Part of a small language model's weights: 362M tokens.
Each number is 500 + 25 x the weight over its row's rms, rounded and kept within 0 to 999. Layers, rows and columns count from 0. Numbers have three digits each. The size before them is the row's rms in percent of the matrix's.

# layer 5 attention query, 384x384, rms 0.0846, rows 140-284, columns 192-287
093:491508503447520511491472503530503548533509484511518451495522521547476467481520494523494498499515576485499485567520531474487459504498514481515499485496477489509512478476478516482505474543544469491508477497490468514515504496552569504527535516490517508502553501489528511520485444534533512485
104:476464500508526502541460521516495495514479500508504471528489493494494479493499487484513509477448534467497517522493473422502489473488531438489509547505482507526530494528488473509493521496537508462540517487537452490498492470506540499468475527498469494518516506503548524493524494504470503525
118:505484493462503489474482484533471513537551482546495515537488535517562501526514489512476465494502459492499495499487487532477460549491539564504477497473511505504515499465453513500513515511487563512473513503498523506534513505496464513515491458512448477543538536514483490511517489502466485519
109:513470500502494435526525524480525478452501495486498460528477493482501505464500493464499475480496495443492493491483467484497543450490555511488509546532481494475500566489478490462503527451508494488491486496510486511514499511502506506480476486497504545422482477488481553495500507493525487473
117:498492482509461490496510505507486475469512506490553480489525512481513486502473516555499551468477505550461505491480519507531569473511476507505472514509511525475512505517555494527499528540484499492525522514514540508512492520509491508481468534515493527497444483495516471517517480478475497503
124:462476470488515511454495467501518451460460499501513490492500498464475517486476500481476519495509473519517470513483533479499508535493515498513510499513509518496504486514504485513488534492462528495522452474502522502481474484465481542483557459445513469543518492468510501496556505504505527468
129:550515461540472482508476505497481489514510517482502551479471517489509511521485523500523473502502520502506506499516511535519521488524454490506507536484497454490508482492500524451490498463538485510463488466504453492499507509486514484507448486512500514510523473510494497484510507516550507513
129:481525524537501512534482517504496485490495455470500502477527493505502482543517511498525433533480497511493522455503479504486489470486522495503515542486511523487519516549538481491503500485507486518515503499510520451513487505512533503482469528516507458518424484487556510482515497498489549503
107:502527517473510523493511525512479495484521502490494469481546453527524491483508456485492490471510504489473501500504473559479523480521534493533493494497428509491495482471494506452512477485527528503481523559481481529474500523518506500527537511474488523475560499495474526562501499458492471452
106:520474445493499538508472529515531509521498479550504531470511511489497533488568498490502526465501503498511491543467532446491537494504497520490503494505495519502483503461474534486479500513527445490489499517504486505514493503520460513495533493489526502510481493509465500522503505520482477479
116:474484531494521495490509510499532470508499467523512523518491530496493500503492482488519507443554508483553509507480483526507508516470509510488487470473507564535478536479498509488529476511548490517513484537455526485481515519503528490485470509487500529472507517474490526471495565465535476551
113:509500463467495488531482475549490533475526489482492500481519490506456524514529497524505447482464517542453505519516523488472500510477525512526511509497473515500506509496501497490509513519514507497487465459512499470527511503499477461528493476474503517486508484500470473490526477487481528525
098:554524500515469535521472463540505467510540498482524525500505502462489485514475496522475482484542494483504475538485542528527517499520544506514468510501458449516518468476524527494505505501530452444504512458511504532489513474507508494476440496493487507515571459526552506514510517480514501487
112:543519558506541531509471509528479542445464496529521502537547468539527471492525475500462516482471492491517464476493514528496480517543525520464505494520482486491497482536489506548447500481514488532505476521452509501499491456530505519529494494515523518504498502503493508471505519509495501497
109:479516468518546488470513501444502535497479497495486525525460499520534479490463500499500509537512496481498464479502511511527484519525494480490517518469524426473490513476525481500485520498503513538516461518497488501498498515517534532476506521439474481498511509483532506529516531497512520520
102:463485507518550518473506475475541469478468486529467526496552517522519519486448504524469521474463454476482495513495532496521484488492527554481506480528537522528475519507519499514512512490490524516526505486507537486505517518447478529494541450483492505508478543570471499519479533514510538511
109:486510530526509514515516507537495492505527467522499442532495465517479465441513522492517535523482507505487471460516467512497506492495489461513467481452510500499514509560503471512496468507440558510490524536501493488519495504512538496487468526531511511510537495520502470463506503496553494512
092:509492484422549503595456474507469499499547508514492510460479475509523563456527473499528480522516540496494513519484515455517543507511530505517497507508455457531472482487454482496490526526581479490468523498532493503464490498510511485474548566524491472470483480450497490503509493497487511471
110:500483512473487513519486486492473490502477522516535502504487478509452487503516501511509539505485493522466550505509524496474552531480496461486511454515500517494532469530519513514495487523483510551520509527467483500495480520479482505489496523556490500467460490483498515444509485481452491530
108:493529495488492503502510513503490529524493496457515527526501521530490508498518477513536506508484526505493505484518455493487503506535480462520479524461475501492542519511497467477554451512476495518465528473480482463493554535536537426485484501509480527477515524527513510500509490489481486448
063:459489466520522509514459474489516486514519480535522495490473496486472499521471514489463488508519501494499493466481457476543480528485540479457511505503509510498483489468493501465521506522531517517508473549516478452479486487525445518505466491472482506542515472539497556453498440539476483532
069:482530483491503505495532511534471513508508505497541492467506500504524487516538513557490519517469505520540482504461498493543495526531479480508492513532508500471481494511556480482505495435515493497482522503519482487526502481509474485521501476502508516559474478516503516505456493507520516459
079:532511483505513483535500470521490494484490524507499533503478503443488486499501497480484488497525527445451524509517488483491489519480497489534526500469550480522509535511467458490485491475507497476491463497529484502512480492498476537512558499520504472468484492489463539522470442501477494515
067:517498493497517484509518458510502518475463489492512483538489461490543469485508458465508503510501492485487475506509516440498505475487516500491512514515528447478488489485445482514506482501522503488537469491529467525496511491550505528509516496527547515466518476467470497489502445513494476480
076:495483474488464476485508498514479529516461480498485484475509479496471534528539530492496507526498485471521500516475486511472454517506472497556513493503528486510501463488484515523471504482506469493505456461528468513534490480513493458515552479547501477500540484510560479473475511502518536496
077:491484488486460469526495494515487493502476503517523476468519482519473491512514515515505473550525506475514520520504496493517498476507509474485500561464511477526494501510555495501551522501484488544517472474515501467501484527491471516532507452472487486503514476473507509523506533470475491487
081:506503490498467471531478511504519443522494516459503455518489475492493513522509524519493524517535495506499491462520472443485520487519486502507496501493540527518480467468468461490490543528476473507471503578478488468464479508536538496506450483499510515476502493472545476509477518518558490500
090:503508475509485450508452528523543500492512467499505490449518471475489479490513534494535492500518518503514521511503506489498520522539454446453509515507507523478496465526536470487558511494463490520544465497480541477494469479438448509498509523438490475499475464503484479510480534514517507467
091:541545494500475493505493520506483477525535526508530523525511497522487504518504482524480492481491504483505477500490495540534500514520576537505495464535513502498548515462463481493519486479517508498505502512530487528528461537539537462499495467528502543488543526506478507546493514523541504529
091:499514485489530448553468529524537481497495510546473500502527491501475516492524527506471492508505480517503507478464521468517493476490515482473492520527479522544523475477536501479483512485483533479511446514512515486530491558479465504486489463490481447482481483474482515501495519508531498456
083:521500500490548462521534511513522524528477482494496521568516484504522492462464475495456500508550455503534487486470486524514470520483511515506463533522533484495459518542522482487483496480456518458503508480470491513503524513474502485499493538490449462496479505507498482480521482503491500468
100:522494486465483500469509451502515461530498453483487488489471486477501471519480471515512495525510532480486556481509465493511531527488526519494481509477467493492514518534525537514566532544486496521508516511461505479488533493538518512470531521492464498483487482503477465517455513490496496513
099:523507473475456531474543504457457505519533503486527526506466485485484535522477510498536484488501520480474506547534538533490483535504498482503498509519463482479518503459491524496505478506546490484527481498550467515510488486506500480506527529500511526550517548484500531501453469505504543521
112:506472438488450529517540500475471493485503470474458508489498500508493519503486525482523514466484544476472557487540533506486497479535468469491540526526486536485515526483466541481498490485501487495519485467594464474517479530482534496484514504489528461509526482504486494524482523537521549489
108:521513467518529483486478522525491522506538484498524501501539498529543515523504473511489477483480512500521497454492503484485506505531508526512493513498493500495468486477523460476477534479489470451475537520465534524516506529464507494500509492512447498495545541543526504496518463483459536512
120:462509523517491497501453502485500505503498500527469461488531497526556502509477513488482516513511512490503470499537518494528474469505483493512527524488495491484504515513497510440498520498519515516524485522488460474505503504516535505510489490485538440491533471501532505491503502530540484506
123:498488468455469452491494437520505458503487520494455506487490500536482521491486516522493488501552502533495490552494479507489517517440451491542486453532491512491480509498514550471510510506521528466503477534485501473535512492503517516502509483512519472512555513475515455487565541483534528551
114:510494471496499519462488488511535517498522507484480483464498531513484513475516457485484492486535444474500486572533535492510497525448458517510527488476456515522512502517515513532559487558475506518499493442523525486496500540493525515506550498467471548532522511530490502525524498497516495462
123:468532477530513501476476475522552482508497503513482462461538531520493502496461524545459532487472510495473498441492535502499488515510462484496528516513506494532494507511494502493455507530487498480528538514516476425519461507458457499523505524506497472506466557546512487523523480501513455442
107:462497486507532538489494552506490463496513456498514554498523490492501465560492489505521500514511497493489539517536497532470532477487470515486510513502526494470528491565505496477503472489515542459470505504503532499496499526476543500485495535506480498504475504508517514481517437496537505510
123:453524531495547517538477465549519495483537505552481560525481428532508528506493448489491506550523507462536489498518515498500511550512503519512492537517486468529510485491466519471507471497531507496482504529481499490528505507521520470509469533485507479475481518526505493507506508461490504479
116:507521493464503493501461486532478516461509527496521568517489484522514517495522485484525470487508467496494507445485486492537492529482480518526472462509471466494483481485523515496512443499505498507494493473473503514500535522508509472516465514542490522485527523509510488531512487489504537504
116:510496463465487523476517523539496524498493498524529471516467511510529500499494512507492466490486535510476518486496475523520546506499474476493474520506511487455502476520502484499495531507507464440497504530479484525507460499447458493511532495501472490472534502503539509496523424483487480534
102:482467461587485501465540493468517482514505476485490516532495514492525494509474530493509546490465500460535493480496492503484476536517514470513521509495548508524481505507513470506452484493478507561540458521475530538494472527487463499494502479478499479505502566497461505521498539507505506495
099:547499484546460508514469507480526513509519488542521515439486514502484480543506487507470517491492483500508485501491529522490508510542520490485499482517528501517493473530493507487504543483466485490488492521483507484482507551516441509489478459454517510520515502508506490511470490487527464514
112:498516498487519492512515499527521516531547516499500518513468480536561538441505519461540504542514474504523533477494488516531502475515503493504480490511494476493499557519491454435476457511503500456496511518442487522497482531533510488511517497523490503473560536520532458483485507444487510525
115:485492563477486495514467519500524471493461454461561533479519500515490480513561474453507472484543502475479471470487480496497534519468504505460507518509514518495487499485478500464488460494481474532486467550450531484490496448473470525477489513532536522468476498486490531496513536478520500489
100:465473462471442444503529495505530496508512477492519535474510489478482465486504539511497519476505499482467479492476472501552475510507518525552478485534469503527495524493545476540515491505477510479494486482450522523527497493441518480457529504524468475493477514511532469483523472492481546505
101:545515501495490544483540498536522527498524437507503480504509530514488529549483487545487499539447535476464504519535483488504502460491547491513511543526490518476528482488501527501536511526471483501512492512515448459484530483504485510472506520531487544525505532505470496546469477501525466514
119:483493478506524457519504464510496475492516534508535454509498496519519493492464520538462517483527484506496487520521519447511471494512485532521481505523506484521545550484505485537498515530481536502538531497489506516541520467497525494513530479491467462502521483514497448476515459467473519515
105:503525516479455512470523441529505515477480471512504530498521474538461489515530495504501481517438519494503467504473503522508502521512506494458493487469524517487492492486498548497463490466508494484541510480542530502463515494498461507525521506482479503470505513503480526527535525506495432502
105:471479505507527482505455511514513521515471549474466470535504460446514507463528521496507459494452515547506517474495452492503446500478509481505498497507488538457506513512534517508555548458472514503519513505526540576474495497496471536490546464518514483549514483503509456495541477483466541482
043:489498511552511479492535474542487493496505470508521456569505528502513532499520499492484495545494477488515461474565510494501512510482496492499505509497474510506523469514437502489469478524516489500559506518490501522487506511524524522490462474514475492493530515453523543493450498527468543488
053:470509485487469504519510511493505511541483490524498463478494497479499509556489548472469495493517482534511509499515487485504471526550509510461502523522502520527521497491526518524501526524465520471529479475535542512497471452481530512466470459488517577506508486527486471512541478483518486511
071:549486524475490473519478516505541494463485540464471513506508480511512486503473492494517518489475517482487493490449492486520512487466475479481532515560481500516509448524490541450504486504468485487446530500505514542474527497492505461501497499544485510485504510484469517483504496511473473501
047:530515514506492514514471489497520529504519518513511473509530500505515487512521504548481466523538507495507527494482498542518475483483478489491456500483517512550474457470501506477517513489501516498476493487511515458517502503551457475503461517531484491496492540516508510541501450496549482523
065:525498492492497566544563512476522502506490476479498474473501487472515485500546494500486475500473478488446515509509533539482540449474519473505424497466464484488514480532507495508496524508473516475529477504552495482497510539485526488493486496467518522502507513490515496522524507466514458502
067:519540494520494502523507547512537509500505514487461479476471489475510490521517493539481500444511508484510521512489541450475501505546491512435517523513475495465497501500507478525514521523442513505458479465508470507506519475476472513490490480508517506495477484536535507482522519485515476500
070:497491526483518527493483550486515455476495488455502551531502481530496508509517495496503537502457541517502492542512491491540487529483489510510500486481542483550494544513480506495531496509512486493465470505492534493513512538513519461551487495484503464482462516485466527494481514517500497570
088:536510509532481504529520502520486509487520511502496505530518493536511499465522508509504515538487498496498481505482479515497508493488515530499506498479470486510500492496489478482489512513502513464481521545498453495526499498503478501495474496512443551515484559505484511532505533491505518459
075:483521515525509537465474493484463448507456521456499520497513532499487453502520558535494467465470502487443525523491515515485460499484494486521535475500497515480500494507510563527490496522500447518447544462499464503480479484501521487477486509507531463480520475436534521516490501496514487487
063:441470487475535496450466494484501515531498518510532503463526460499497490468506515529519472485558510509513503486497469526494508520507534504531477510517523501491523464505512502495522473516480467522518497486467468487514490512497460476557466483461496541496520502480514483509491463500572505514
090:492515483526491497508522502523517489495506520471462487515523506469477450516487552490485492456453500518504527540526506458492445430490471509510485503499526489450515522517521526537519505505555480530515519411511506478476516457499503513455478488500522488498470478524484550496488494497500479506
093:528479500503481511491499535491535463475521450511491466493478477517496482479494460527475502516510489500501509493542464491506564552506505502507463507497527505503491514486548469472520503503473492514530450509504504496491474494508480556508513500478518492477523480515451527505471514499478479514
094:530461529481493469511536515506475550553529450525476487493505527470517501478510525469455501543557485483503520482494479526546510493457537465512507524473461454498512457468522530466492471515472531495521464507454472536510517496469475541524513478530491464518518525511474510486518497479558505487
079:534490490498484527476510460484487495520475527553523484459522505484542473512513506486502465486526461466515519462503481497540460522523509537509473496485464513504469501502520520524494517507450510484551561500488481494498494504507525523520522483454505496505522556490512492503526524491549441514
088:449492525521520494525487479499528471503480474500488503504519516479502512495492461508488489529454483524458476508502528500511512469464533426552480498513530451511573533477513533489504508487509510522498511461499544537526489494485522471499470518502509472529498538476545467474477496514496531542
084:464496520509480505551445521503529457511501470466553487497513473504455514511510552517507509479487533474471508487519482494453496490550525463491514520527502491535494494492496438524478530504479508463522519484501477511489519502476513467476500521518515489456489503527510492530499527473499496495
091:500494482497483525510539497490467505462513503559467465526499503513582443513509521503461495518496494505537504428507513512494489535468508482509504481512481506455516512505456548495472490461495456557468492540545496505530525486472487506509521475513537535466497497469490442531509488480485517488
103:540485500497510488480547487496506496479513460525479472530511514505518510492501577523554515531419499483460525529471525497498491551485466498534503521511491522496523468484486511500512472461471463519508509475494482485539517492501504512531508552515518533497506512490501517474516477515490547529
108:504516484462478475499515500460512453506517514509512539513512461506484496528528545484531486506492507521515492531436512493516395491498505503494496501467502553483485532495483482518520485497488493544471506456523501540493490506533477477486458513432480500530499462456498441509505465514469482472
107:489517508492525504489497471513502537496517492477409475564511536504465523520524493490461512465529492538473530511518514502501508471500512469501474467529468497535456450487501519502489502488487481492493486503495465480487563506484501510511526472512499538496541472522465484543461499485505489487
105:539491476466505488519478481527503521519513503516474453507496567491512502506513464491495528485517485485487518528498503453541507511491463482492501492486465504534490526505489537507538485571477523503464482475512506509524486499527555491537563508491475550496524495534498496507552540540487458508
106:498451550479504462477456501522485489499470479491487553485518459497505442506487476456511518487493482496523530546525486483531455537489461499449527464536494515492520507475485525478487494499552488519494515460496504546465526463487492467523461492532494484496524491479535497498489460506526480487
110:490463516511485504519504533489514480499502519496560496477503451445494507519469489530530494511488516497503491536541498459513465504468480510540485528522574489493514504479497538491503522531498488506478510501496499509501496485459503560484505495545502518561517527477534487518541534508491448523
142:472524498483528495520476542460530461524545563470489480531516492499518493512453519510486512507496465523511485502454533479509474478493474511485489510496546534504498515484517490530465484492495514546446490501510523502488492502503480469536523541480522484513489543476510479483495501515535496483
127:502552518497505491512502495473494477520549532514522483465523513503519497533476518464479527490473503481534502464485549476469463480519551495476474503518527529489514510529596497521442544488477521549524531487538502473473479512466505489544484489517526504519504511515545463460480500495498523478
113:548502527482497502498500493532492511481517457560456517454539490515505528506498483518492495525539505540514460485513522518508473533491435469476515506524529529538488495506483520468510525481525488449532516486494507497528500468512523474499512459486493471511522499507489505495469513558473490493
112:480525504484478481506499483499508523485518513491489525502555497491469458479485547515496476471484463436478477489511518476536498524480501516534498497550505452529474513475506547559502514514477493458530464497487489506478492491489534489516527477514487504525552517559475484557518490480520504502
109:517523497493510545528480522482493519474517464549488466503493517476488504557492489506486435504513466486529575469514496476456575504503505472452507550503499454499521517449515532471497488514525506489462542470507514485489495484494500454524477499504498513488452511520486507480526518458501458484
107:497503550555528547502532489470508489512535526524510499535524463479487475556493515524490524488476536487453480502503502475544515475473490520525501505508527456457521525494514554471474477540469514503524497504449516508535543495543493478521498497473543478502535505550515509497511519526450515513
131:511508508489485527513517493452507498534544479513497471510461441488490490500513514540463538482485480431474511491533487514535509495539509508501490525521540514502470483563485512498508470512515494500506477496485459486537472448463520472485500495464496504503504467494501474503490502524494499510
106:467540454522510494488518522533484492513517460521487452481491498522490486496509493433531512465510502452531492466493495512507491488501516476530480514533524469508493530498534492566515516470463482520483507543531510500485461532512489501486530468497530487471511516538477492481491445476531521494
115:471467465519507462503519499491525512502507502483495514514480496481514538523452558520528474502493489526485546488467504551497465486488552548529497555535521512542509506480524483477488492522490525525466526516452490482484515512488526528494472536556525443529533477547527472507510526527528499509
044:513496505479481515503517437538486510486514559530498517486484495505475522494511482501488479463507522518491473528475521467490503471489522480552500508482517501458474528535488510509499510497488484526484519450477483526523499523498503495549491510509485475539457498494514575510488514472474509452
059:460453505511512547468535496498483524506468493494512460494522489509515516496499458503489489517502479549487494496556492492522544476472492486523516509532510547518506502480471539491504506515515473495532482526530483532521505506504483559456518494491502521539476506487526487487496495486503566482
074:502485491485473476509514490481516517509502479484537505483538446457532491483522494520488499486503545469509504471497476478519525494520523507477505515453474493505457448505482507513505507489505505512454495504501494507483511468519518437514470506506508470457520453522525468519463526478517467488
055:502484521480475516528501496552477521544494495550561485474510476504530504502533499426503463522504494507493487498525503487520512504521519459516469513478494538548548502512474495476462480454503518504532492536499490495517501530506501503497532495498545521480532497491501446488523495503532513444
070:515501500494478479502496495473458485530441517536502513490463505515480483508498500484505503533505493500471502478478475510499515465506505490501497501491466554501539555486471516512496500501522500530484474515483506525507450502483436510516483503494478479507494492458502516514550431508499545468
063:453489459498489512521540520501544492519501452490495449457484528485493508526545527480496495538515499496514531453506496568492511495518531473487440480497528528483495500511515496507456499512529521532519518516472506491530490519511482520483525496517508533453505513495503495561513464504520504522
074:479487520541483478503512460528475490512524508578494566514521525547488525496504494533481505522494469492481460461466509500509487507509573498518501516531495503543549483490490497475498509511498540512488506537520491512500467539484485513479523513507477494505495509546501495520562483495480515459
096:469484489521477478533530488482514481506503447515518441482501489453543494455502468509480494487495490478537520453504465470498543470521535493520460522527506519473491494532521449497499521480523527517516505523515481497491492501533507526471498517483511552506496507515490492482497503510477517521
070:510468527511470521509483484502496523498504515486480517509526504442503510537493489502506487486496496471527514526506473479470468433483470479495528472466545460517468486519498522505529509515499514508473511560517468521480549541475505486483470500476501492490501526553501528500541494519496490535
084:528494494472508500478485484457482469491538514449473509508533503499457476513424554497497547448459490489478522528512513506455460477502472528483533471499501511479507525525500528526522481536529514501480498472504516520484520546517502460491506500521511487531476506495521499503487472508497506532
084:511508487487437465533501481509502545529481478495530481476516523482509526515494510493487492515536478518519473475454467526473504480509475489491502513486513514544458455489481517491483485477466512490534480512496491494531506508495473481533474452518431531485497496551452483486521499482536494503
082:485514490508483477520501456452508519528519498511551498502474470470530527442499533496514480520530475511534500482522465515506512479510470491522509486523483533552488489441549561514496518489533461507532463481476504490513501517499427493492518486488493513522527527490497476500513503502553478431
095:551507499500541524482507489471485488477453524492511516504492515482490493525498486476455468495448492527483533540504561502486485541516497518506511505503498496428503544504502495518479516502511520504525491461524494504518532508521508521514489506525538491456501507483530470479485492496478499529
076:466535493466520535466474533472507498486465541435462507524497469471472507526527451517504505468534482529514477546497481483477522508509455533512496468505505493461478521467494504501553510505516502506463524503512529519502513498484469488532543519515509514495511502502494529476483507485475500527
089:524507507479486474494496496516493512491529520458477535526531562497450502519499543514523491506471495495479498538491554518473511495499486508493516530472556506510497506481473511485499507514507487510529503492514488501482526526518497491521462490471479496522514470491474493495538441560463463501
084:466525495521479483509474485520491490510463488521516495446538535500552493550531502532494472551532494481488471486510492505524528456498487462499475516475491531526518484499497516468507488500481487476531508476503521515476494522516505486509481514496510474536509544505498498476547495477536461541
090:491478522522478494479570487471529524520506480508516484496457500500501518474492539523524485507511485495494540467495505494515515516529508502513510487487485487524484479495532498489541522479502471489550512540503524454528521530518504525555504448475509500501505529481474524493484503506532546513
102:520497489462498485535471477493508494483507495502519480492520500465460568524490474492516487521537510516471487481514505536480522561463489446504518530506495458541494518488508487506471512467458475494465491495494490463492485544501523478551520530511455493512512503498538527499534499539493477467
109:510521473520438517485469497491473527520502526520528516508564512552496508489470558519507497529503484536519449497470479501479490469454538497492516502519507517558484438499478456477506513500496508496481453515496453528487506490474450518482499491537512547532523521458503517493515517520511473506
100:517478506469489487510499518556497478512516465478546502465455493504513457524512525486491471514501508473461497460446483525498499495547508496484490548504477540537519452494486479508493497539490505495533486511469494484499481444485502491511491473466487543502426489482492529470534466484572486523
123:540505475455478495515491492498510500529525481494504469456495509519508529498540514523501494513536525510498498492523493484527534464513500510477529526464495513466500491569505486510499512547503484476507534509505512485480498470509496424503504517468482517470483488518488470485512480510545472485
122:519503495479530513536486498550492496486490466555506518473529481480478518469533441472495523503491542459523507509482515453472514546515490513503558482511478464479478527443488548508510484475528475485506515480472517529494474496521494481487493473505484452482521494502469516478508503478546491474
113:516518514511468498517500507460484525481530530501470467496443539503535480501515456499520453483565525479471500462491483509487508489519520478525470511466470515471542523546519521446471486486473505500503511477487512454529501480466502479515528490464474536528483423486534488496469497493488516452
117:505523484540504502485497470514531501523539486529485480529490529505500540531456496502519473515513481525531483496494488556539533510442513492524454492446500496491484467471495520517530515548485512519495531479510522457528452479498538483544486515435489463538494489488516477518484499456534527513
121:524529519514479501516506458492509514518515505530528434552478557520490501546461527497495498533528505492520534499507522548455513498517515478487471492536458478495463508475520516450526522492526500440500490509483524470493513527494513540507551506546501492506485527542506499507551521485495467507
115:514436445524490482502475505529497496508516494504516500477522515497480466488499482552532470495521497490536536506531488525524474479496493483475516514471453499532539418500480506508472498489484477467518522496482499548488492482493517501465494471513507523489479486524465479497541462508512499529
123:519516486547496531565529491555459517498496492495516492512500523478485490542488499472494516512498548507509460500537490489521503472450490474521501477487491481524508445505507559510546508487505481471473510503506531510531444530531529513486488505524516490491537523551477524515492567507455492518
133:479495512496492486527490505487521508537520487450489503476499518496502498495446524504454480497542483484503510478425503491537545431513510483510476510518519532515488486509531484537496511520479518534509464477488506493477503464473464469512479503512518536524486501497500482522521495493502486489
120:537496504476520491527462500484491511458458558484504482540526487496443531501495502543488537505491491503515458496505534483513487504539516507496531518482466500495576517462497467523466544507522538445518459514518504517504530533526488507507531464494487467512521479509543488495479492482484523487
135:497502513487521486497513510483552500526522480467481500500465539497523497524458487516520491478489518546497507496464468487523492496522476503502492543517560524513509529557476510508463467538477498502477495517459509514451498473474491475518502501477511523507513468493505500514485488520539422446
125:515534511457542513480515507526513481520505476501493452492482499492477498522485526494494507509545499526478510495515523456514476525506486485511481493517503457521502485490473486494464498510531521482483538473467472498516488512515520496518534540504460519495507495503525513492504481524465485492
118:476498507505495513516476465509504520518467518505439491480495476518483522487465508514503478523441506479513545506501533501492424484492500526508450506522510542477543504519492487488544521521522488501499461515456485480504506487534481513508483494514493522477504509510473504426517496526493443478
046:451538463479484506440458491476484476494430511460535463533458506463484538482472504499508500509470531494466471510486538534516502469519511490503511491507514529487481499515513492487523504484532482488538491516500486482464482481524561520477530487504502489465513497495488467523442508502519526512
040:490500515496499490455489487480477479520499486477489518533485527499510488512501525520479477452519491495467519467494519456474491531487496486524496489498528475494497508526519531463453498479479526526506477509494498471511470500519518506465465499505521488491500503543525522497478505486512491520
067:566486514530482489513521503459485481492521500530494484514530532501554502459510508483475503497474531462508471514482523496509501530502505495488503490489500512485470507485443534530479545527499497492542514528464543507454487567484510453514490491527487547481513502453474451501521537514474504490
057:513515507487541524490507481530523495517491425520508501498517517532531521527524536492549522536507506536488529525530487481504537461515466551479438486485511477492518508499472527529520495499500506467477505472511528467483496484496487473473518472520507510455467520514483514487506520494473463478
065:501528506492481495500496511482520494524477521489509512478534489519514468559499526499528511518520501454472522505486490531468516530486524504496474468479519468535537463490486499449507505528548513493488510442525452554513495469535497508531463515483510539485491484489521474501472564530492479483
078:476478483523521475526507515493478479450520477498500513503536516504562497501542494503526507492452558513492535544433419513514518492482521547518503499494545463513484492473441522466493495506505516461481511489455482494526484476481507496498502517524486503452498484521478474485509505506484528454
072:500502529545505538532504495513510497515514510494462501497500521563509516487473500541502505496527509498480477506456488505481525519509436482481477479502512454524494475511510524485487517510528529486462494527477496523484526566499525485485456478509517456477529504511501499481505511528530508503
087:480465522461534498458503517427516547502498520507493495472487549534450479527518497497512489474524494494539522515454520480511537484502525504504522496521471495470487535505466525551490467527481514451525474480532498482484466484488526488488470481463500520470502488535515467546454531514477489439
089:517483502490486457461491522529522515514524481500512496453513500495514472491549475554506481493503447538501483469540479511487494497531512525507460501499473507473492489529515468505475484495508489484543530495511526533516497516522459548485487461505482489515481472486516480492486532502521536486
091:519471456525520493525515518457494484503522476525532503455462493488544487490442492553488484493512508505477525513529473514512530491503508507506503482512513529523483481463491488503509447536514461504478506521459532434499489522526452518489543477521494509491508499485507508517462479474490492488
112:524483464431479501481494495489485541535509468532494498486499493512430446525522480523508495505475501526486515558522496481509498526493481455524524491494493511524519510471503506534532507518451519474499516448553535525521526459490485514512497480501511535504486501484492522525494478492473478502
102:509482479476500485499490513488500520478521510527544543467510455527467519520516498500525475522484486525494468494479486449526519524499491444508529486495490526502515470477481490479466505514568537486521477518504520470480505500500534508497519485524482517498474491481511507459487479485526483511
119:508532556491473552491500505529485489486510501496491481481488490490460519487529483556487487504537499502524514501467467498476521511460553484431489518477466513542511502463532498523499517473513499533538531520493518491499543497519528449466543492503472520503508474483472513506487552487456463488
104:493475478448454491484509495498517472569493501555492479488484543427493469511492500514525523487547510488511540544536518485521502516506516496498445535520445503539488533459503545561543537537464505473551477489506506538515526475518471516508490455519491491534519509505512513540458469520502467495
111:442496508540503527486517506518522501498464506535504548486468464491497511442524492539494486476507497493522509510503546495473506486531510550500505464531496478528477525504500492486525499503462548469521499569534516500516525502492495453514493438451462477482501511487511494549527497520473498500
112:466537524524514452498510512491472510525518518493535538483490470482521508524551517575481515508459486528497512514509525514484471508523513484481510496506462498502516449449488526536495487510554500507511503545528490490509536496533522498517489529535504474513496518475487503461467504493502486511
110:485544513512501565506472499555478487477524501479519475500518482488502479495507505482494479475504466458484514480495483503539490472508433496490478542494501476463488488519544516509509491465508487505449513491444484532519524540478512540495440470484475537508503485544483514511535471458526515505
108:482493512543521508516531492448529486491489444513477532488495513508484497488514530489480478515481504500489501500490510478498484511449496513481457487519492529503494468535480449514504505507473511514534503463527478501519508499484495497530472496517471435518506526525533532504491486491534456479
111:479494536502553505501517480477481487534475533516486485502508507540500487425524516537464470469525489514489496490455563469491506519497510529503482511517492457545532508492531479549483484479482470552527502475476461490497523524533504488453497469500465502509508521449486480525508478509528457480
102:481530511461517507516542476532528522502507471475504488516495505492546472492484541485503480519535504486529502452538448506484475495537520499540500499507497481533470475512499534514494464480499483526487509442500479502493512484492469485505475489496486507495499525494479468501539536539518511469
103:519517459539460502471442499516515507510518503520477519486496487514486509498536502510507503499481502495481531489528498489509509546514473498518513507489517477487530464487529500480507472501524490484493484501485487535517504465470532517476500480553460476510550530543509540490491511498499471515
110:499471517491478524497542529486523459525526511547512527496500522489508484513539478533519513479478520463467488518531531529469500509486474481481491480494489526478450512438498473516508510548535501471519490463577504518484533497504487492531482496497502491503474491505498514497449519547495504498
111:537483550507470486509498532484511488473461519539530479518515481483489513510488492433490494529462465471523504502510506501459477540495457482507486488502497550499471493464517492488479516478499499490458474508455519470495493478473471520512510528499542549501496445450529486506488469509486498503
109:503494504483484501505495480516508508517483496508456508546500485528498523457510476489542511537523488513475515444554538536487486511499480468480467496475461508532479455470449496462478485473497489517476497513474537558503523533518479484474496503503453549472541509528505478505495514482486499469
107:467531488521487464539523497533515478489520470533458496498485500450505517527517487458447472509574525517524528475530496521517504483511505499554492502501473504530538532494500525498547508511468516487515454475493495498524541538519543493485538488506456482512502480505538532485494467497507507473
108:529515459511442520511471469480551504505512482503497474447492524511490483529478513491471493528486496487479506500505563495513473503485500485531510533461506510472502465513525462509488520517476476489539511479517529509515495537509509521527474502488528481502510502526446530510517509524534489514
118:502542479511516542490462510484479537501534468522485498511558471498517555467462494477527530466466457501542456489493484527519524541484468493477479468503472492509453469513544543482518502511514502495533533493509493493503464469477483513468509494489508507534508523484491490471507505491540486510
115:454493483478464508523492476494487520494473431480529471456484562481508511530488535471523483531494505500502498503494504519560480448493502489545508518515497459482494498498519513489532487528481501488501533512567514480512475480483491433556514515528514524493488468508517498504548453470512493520
117:483468481509508483484510515535521468503540474533503513520507516528489428499470477485523530533477486497427520518520499477461453551479503461482496534507508506497480511508538545511460505488467527490535522536507499488488500527486492481510471495450498498485528513483482484492487525517544506500